Weights of a small transformer language model: no biases in attention or MLP, tied embeddings.
Each number is 50 + 10 x the weight over its row's rms, rounded and kept within 0 to 99. Layers, rows and columns count from 0. The size before them is the row's rms in percent of the matrix's.

# layer 4 attention query, 128x160, rms 0.141, rows 78-98, columns 80-159
068:51 50 37 69 59 66 63 53 50 55 62 45 55 47 34 51 52 40 51 61 41 67 48 66 68 48 48 64 39 61 47 44 55 46 47 69 51 49 38 44 52 52 38 21 45 40 53 49 57 47 49 48 43 43 49 50 46 34 65 48 68 35 37 59 35 44 48 56 39 43 51 57 61 43 40 61 51 73 37 36
059:42 47 44 46 36 35 46 62 44 47 68 51 59 37 44 50 46 64 54 67 50 63 43 56 51 48 30 63 45 51 72 49 68 59 39 49 53 65 50 49 33 65 42 61 50 37 51 40 38 64 39 35 51 52 61 43 38 39 65 65 40 37 34 47 50 47 41 33 68 48 39 61 38 54 51 46 55 55 39 43
064:43 48 42 43 42 58 36 69 49 36 45 60 59 61 62 55 42 39 40 53 62 52 57 50 43 43 65 53 57 63 51 52 46 46 52 37 52 65 49 50 46 42 41 59 47 50 41 31 50 46 38 54 45 69 40 45 69 58 43 36 46 53 45 51 57 42 56 44 50 55 27 64 40 35 68 43 50 65 51 67
057:41 48 57 35 47 57 40 48 56 49 29 36 60 37 64 57 56 54 65 43 42 38 44 48 50 80 42 46 64 40 37 51 44 46 57 60 37 53 46 41 50 44 51 60 60 52 40 56 50 59 53 60 56 54 53 50 55 44 47 56 34 45 33 25 55 52 41 48 61 58 45 41 54 68 58 56 47 57 46 53
060:47 51 49 55 55 46 65 51 61 32 36 59 51 46 41 47 49 59 46 50 45 31 60 67 45 56 51 55 35 54 36 62 65 48 40 44 41 40 51 49 54 25 31 74 53 43 49 54 62 32 55 53 50 45 60 62 49 58 48 52 53 32 62 55 50 42 73 53 61 50 52 53 58 55 49 45 70 47 41 56
056:66 33 67 32 54 54 51 52 37 38 49 51 52 54 61 44 62 80 60 36 45 51 59 68 48 55 50 56 49 54 56 42 50 53 46 56 44 59 49 41 39 58 47 59 71 51 45 64 51 43 48 57 57 52 50 44 60 66 47 48 47 44 73 53 38 57 43 46 42 43 42 40 48 63 54 54 39 56 36 68
069:53 45 53 59 55 34 50 40 45 56 71 48 39 48 42 44 35 41 48 45 44 57 51 48 51 34 34 46 52 47 26 55 63 53 52 32 57 44 45 40 68 51 46 50 50 43 47 52 55 63 50 48 51 36 44 52 39 31 57 46 64 72 41 40 69 55 44 51 49 46 60 43 48 43 56 66 47 52 39 49
069:52 74 22 56 58 39 43 58 53 60 52 37 52 48 46 43 31 41 53 50 36 63 51 69 63 57 39 59 48 47 38 67 51 38 39 61 66 44 47 59 53 31 47 34 24 56 57 53 60 47 47 62 48 53 33 49 41 43 47 55 67 50 50 64 42 38 53 48 29 54 54 54 42 55 48 44 58 63 22 39
058:58 53 45 47 40 45 44 59 71 52 52 51 49 60 52 44 39 40 67 34 48 54 51 49 41 59 72 50 53 43 76 51 39 39 62 61 69 61 40 55 54 52 62 58 46 35 56 33 47 48 52 52 59 62 55 56 66 56 45 67 44 35 65 35 42 34 46 39 69 50 60 59 47 38 52 54 62 37 43 67
062:63 68 71 46 42 52 28 61 55 44 33 56 74 53 63 63 47 56 74 63 47 44 63 51 44 43 52 37 56 54 60 41 46 45 48 35 52 63 43 48 58 63 55 50 47 51 45 33 58 39 60 62 42 45 60 47 49 54 38 41 37 21 47 43 58 46 48 44 50 47 61 36 41 63 41 39 45 50 50 57
061:45 34 51 65 55 51 40 54 75 38 35 27 30 50 83 59 61 46 56 36 51 53 37 56 34 41 58 50 47 51 60 33 58 50 48 55 42 67 50 43 59 44 60 48 65 44 51 51 43 45 77 54 44 39 40 58 39 56 47 50 59 59 44 43 47 47 53 47 45 45 69 41 43 62 44 59 58 42 50 54
056:38 34 48 51 47 56 46 39 29 56 56 61 46 36 45 55 49 46 35 36 54 36 36 53 47 68 50 74 60 40 51 47 44 54 47 49 46 52 34 60 31 45 49 49 66 59 38 47 42 47 67 47 28 26 39 56 35 68 42 51 34 60 40 61 57 67 38 49 55 61 39 42 55 49 46 54 51 30 61 57
073:58 60 21 61 48 56 45 45 57 48 69 41 43 58 55 35 40 41 49 60 45 52 47 50 44 51 58 37 60 25 42 57 61 38 52 68 56 35 63 60 59 53 42 52 68 62 60 57 58 48 36 50 68 58 64 66 30 51 53 60 62 62 49 55 49 44 54 68 56 49 43 45 63 29 29 42 54 40 37 54
061:69 46 44 74 59 46 58 54 42 57 67 42 55 61 61 48 60 43 48 40 43 53 50 55 61 57 44 44 50 57 26 55 72 36 53 20 51 45 50 52 39 50 48 60 44 52 63 50 53 39 47 47 43 39 50 44 50 53 65 57 55 54 38 42 37 56 54 64 40 25 31 62 46 22 49 39 23 58 28 43
065:62 48 41 35 46 36 51 60 51 64 49 63 52 45 56 40 36 41 53 41 50 48 66 36 37 67 45 42 34 35 72 67 48 51 51 56 43 67 47 50 54 48 41 50 60 53 47 59 51 66 63 32 52 52 63 55 66 63 43 54 61 74 29 57 54 44 53 26 40 40 54 58 44 62 41 51 60 43 48 51
065:59 52 43 57 53 51 52 26 58 35 53 46 39 36 50 42 43 36 58 36 47 48 44 56 61 34 62 41 51 46 38 42 51 50 51 54 49 34 62 45 55 52 31 50 42 51 65 52 67 35 47 57 64 52 55 53 76 50 33 60 43 31 67 48 56 51 57 57 71 59 52 43 60 46 30 36 51 50 24 54
060:39 38 31 49 40 58 33 56 49 51 44 52 76 55 65 44 39 46 42 63 42 34 56 52 49 69 53 53 36 49 46 52 49 43 59 62 57 67 63 59 56 48 48 60 49 67 55 28 32 57 52 59 49 51 37 46 68 55 53 52 56 61 60 49 27 31 46 60 32 47 50 58 47 46 53 52 48 57 51 52
060:49 51 68 72 37 52 43 51 44 50 61 49 50 40 33 51 49 40 54 58 52 33 61 32 46 57 59 44 45 64 71 43 45 51 42 60 45 57 44 48 61 64 60 56 55 36 39 53 58 35 48 59 42 44 41 40 66 42 47 53 50 39 54 43 70 50 63 44 62 73 55 63 43 44 63 46 43 58 63 47
060:55 61 55 53 59 50 47 39 55 63 49 38 24 47 31 39 59 65 34 40 54 47 68 48 55 43 49 60 52 52 44 61 55 36 43 46 19 44 62 54 55 47 58 48 59 45 50 58 51 59 62 34 53 49 61 70 49 17 36 61 54 59 47 60 45 60 44 56 46 52 39 64 63 60 61 43 45 55 42 45
069:54 54 45 43 29 43 47 61 43 33 52 52 54 49 39 42 35 58 43 46 50 30 63 40 57 58 75 49 66 50 40 60 39 60 55 53 56 47 62 51 42 44 44 47 58 57 50 51 42 59 38 71 60 62 52 58 70 54 43 41 41 50 48 50 50 39 44 30 51 19 54 46 47 50 44 53 41 46 63 55
059:49 58 51 56 53 57 51 56 46 35 41 32 79 64 49 48 56 61 58 43 45 44 38 55 66 58 58 35 36 56 66 39 38 58 42 70 52 50 31 58 53 43 50 49 21 43 49 51 57 40 42 55 68 61 43 53 42 38 66 56 59 49 70 50 33 30 63 61 52 59 49 59 57 55 49 54 52 58 52 46
# layer 4 attention key, 128x160, rms 0.129, rows 78-97, columns 80-159
068:41 47 54 48 48 52 68 60 52 60 59 51 56 57 56 73 50 45 43 74 60 61 52 46 57 44 43 43 51 54 53 59 54 37 41 36 55 33 47 41 45 43 46 65 32 40 38 48 55 54 51 38 45 42 44 38 41 53 64 70 55 75 55 55 43 20 61 59 45 50 52 58 49 42 50 45 61 50 45 49
063:51 50 57 45 41 42 60 43 50 50 74 63 40 51 50 67 46 45 38 37 54 71 55 52 40 47 45 60 69 50 33 40 55 56 47 30 43 54 46 61 59 34 58 53 38 45 42 63 44 51 73 42 53 30 50 54 49 58 52 46 43 61 41 65 40 48 48 54 40 38 53 40 41 48 37 52 62 65 55 53
065:41 43 57 57 52 49 59 54 58 65 27 42 57 46 38 39 53 68 50 46 54 54 46 52 45 57 28 44 44 50 43 54 71 53 48 54 38 50 49 47 41 66 48 63 63 61 46 52 58 48 60 37 66 65 47 55 35 54 57 53 57 61 41 55 60 58 57 58 57 48 60 50 60 54 44 46 61 66 53 64
063:46 55 50 55 70 56 51 57 38 63 42 35 31 50 47 44 68 75 66 46 36 40 37 51 54 70 46 58 49 50 48 45 43 45 49 68 48 66 47 42 69 44 58 19 34 49 49 53 35 52 61 46 43 55 43 58 27 34 45 45 47 32 65 65 60 54 48 61 53 55 47 57 42 47 56 48 50 59 55 35
062:56 39 43 40 55 50 37 46 56 33 44 45 56 58 40 47 58 45 39 60 53 29 47 64 48 31 54 57 41 49 58 60 45 43 47 53 58 50 40 28 61 26 67 58 26 46 51 59 43 48 53 59 67 37 65 42 48 62 53 57 40 63 43 41 53 45 52 47 47 55 56 53 50 60 42 46 49 61 56 64
061:45 49 57 43 58 41 40 47 56 43 52 34 55 44 53 41 56 42 31 57 55 48 46 60 47 43 42 64 36 47 61 56 43 40 41 66 55 63 42 50 50 48 57 61 41 55 52 41 40 36 39 58 45 60 48 45 45 62 45 32 36 55 45 62 52 62 63 55 46 33 57 48 52 66 76 54 49 49 27 49
071:57 46 44 51 42 56 40 51 57 40 50 71 46 50 54 56 43 57 47 65 59 59 49 48 47 58 76 43 45 46 31 47 57 60 50 39 61 28 41 44 41 63 51 60 49 67 55 63 50 54 44 50 49 34 52 47 55 50 51 49 45 46 43 39 45 42 43 54 56 50 56 61 47 64 59 58 42 51 49 52
071:40 42 35 56 36 67 57 65 69 54 43 61 43 55 42 57 32 40 40 59 58 34 36 41 50 49 47 39 61 53 48 58 54 42 42 56 55 52 53 37 45 50 53 43 47 53 47 37 72 68 36 45 29 48 66 55 31 47 59 60 45 47 38 44 33 42 40 40 53 54 57 44 49 44 46 54 45 57 55 49
058:43 47 69 25 31 73 63 70 42 57 36 49 57 51 54 52 47 52 52 41 64 43 50 57 38 74 47 44 53 64 47 50 50 44 56 55 32 62 40 59 42 23 40 48 52 57 46 55 58 55 45 47 59 54 68 40 38 59 59 57 57 53 54 44 51 56 53 60 47 55 56 23 57 55 47 36 63 43 39 39
067:59 58 68 38 64 44 67 36 45 63 45 59 45 57 58 52 44 58 52 37 55 65 39 48 48 56 48 41 39 60 54 48 49 58 41 48 47 53 38 58 48 38 44 54 35 56 53 41 52 28 50 48 55 63 59 48 59 42 49 51 42 44 70 55 64 71 30 52 58 57 52 50 64 53 55 40 42 47 48 65
060:31 46 62 70 60 64 37 56 50 49 52 60 47 54 36 46 65 55 56 49 47 47 50 50 42 40 29 52 44 57 50 64 48 55 44 55 52 71 57 47 63 60 53 66 59 54 59 47 42 53 31 27 30 75 43 44 62 47 34 55 54 61 46 54 47 78 35 55 37 36 47 50 55 46 54 45 58 36 57 40
056:52 55 89 40 44 47 64 45 41 41 63 55 47 46 45 48 63 45 68 51 43 52 53 50 54 39 46 49 47 45 48 67 33 50 56 51 40 49 48 39 44 51 59 51 47 54 50 53 45 63 38 44 42 51 42 58 64 56 33 36 41 44 40 59 58 38 32 38 66 49 57 41 46 64 48 53 45 38 62 51
080:51 41 33 56 28 62 48 42 58 58 55 57 70 62 64 49 32 44 46 47 53 64 72 40 49 39 42 47 69 59 47 50 41 49 56 46 55 57 50 42 26 43 61 49 52 51 54 54 56 67 54 52 49 55 54 39 45 66 54 44 50 41 49 47 57 57 58 42 53 46 41 50 33 54 49 59 40 54 62 37
064:65 42 55 50 37 42 37 51 66 50 67 65 58 37 54 37 50 43 36 36 61 48 50 51 51 54 56 54 60 41 47 60 49 56 39 44 70 28 46 38 47 61 57 59 71 59 56 58 51 45 46 47 60 42 52 55 41 54 49 55 54 74 34 66 63 32 51 51 44 72 55 48 44 41 45 55 68 45 33 52
068:62 75 67 44 43 44 52 44 57 50 58 58 63 62 46 49 41 48 36 55 56 48 61 61 51 63 41 54 65 33 52 52 34 62 53 66 60 60 16 67 56 46 33 24 41 50 50 41 64 64 50 63 38 59 54 53 34 53 44 42 35 52 37 52 49 57 44 58 61 51 37 34 51 35 56 46 61 52 69 34
064:49 37 50 48 40 52 37 62 40 35 49 62 61 48 56 55 38 63 58 53 52 32 47 43 39 50 52 50 44 36 57 38 57 49 48 53 55 60 66 47 38 46 54 61 48 64 41 65 51 68 37 42 64 54 70 52 59 67 43 55 39 43 57 37 60 47 58 47 64 39 59 39 57 64 57 50 69 52 46 70
069:41 55 56 53 50 57 51 63 59 66 50 52 56 38 55 47 62 43 51 60 48 40 59 31 37 64 12 58 31 44 63 45 46 39 56 48 61 73 42 64 63 47 39 39 57 40 50 58 49 49 67 38 42 50 50 57 64 32 62 63 65 50 43 58 49 37 40 39 54 56 48 49 59 42 60 52 76 43 63 51
068:49 51 53 60 50 55 62 60 45 48 53 37 52 55 53 55 48 63 54 56 50 45 52 53 48 57 49 40 58 35 51 51 42 70 57 31 31 28 51 46 43 54 50 60 43 60 31 47 50 58 56 62 48 60 38 42 63 24 63 51 49 53 69 53 60 59 37 50 57 35 50 65 74 38 30 38 48 52 33 41
063:47 54 63 48 51 64 54 44 57 38 52 55 42 56 60 54 61 57 72 51 41 47 51 56 59 37 30 38 62 55 48 37 59 65 40 55 45 44 49 55 62 52 64 42 32 46 41 45 52 55 47 59 45 58 52 44 39 50 44 38 46 62 48 44 46 53 50 38 53 40 39 41 59 61 64 65 39 52 42 57
074:68 57 42 47 51 64 53 44 50 50 41 39 62 68 51 52 45 56 41 34 46 42 65 33 52 39 37 53 47 58 59 60 56 36 49 65 60 85 61 54 40 38 48 40 54 47 44 51 55 55 38 37 62 47 55 52 34 53 50 55 37 47 49 41 39 52 53 38 53 71 48 44 55 57 59 69 53 52 25 47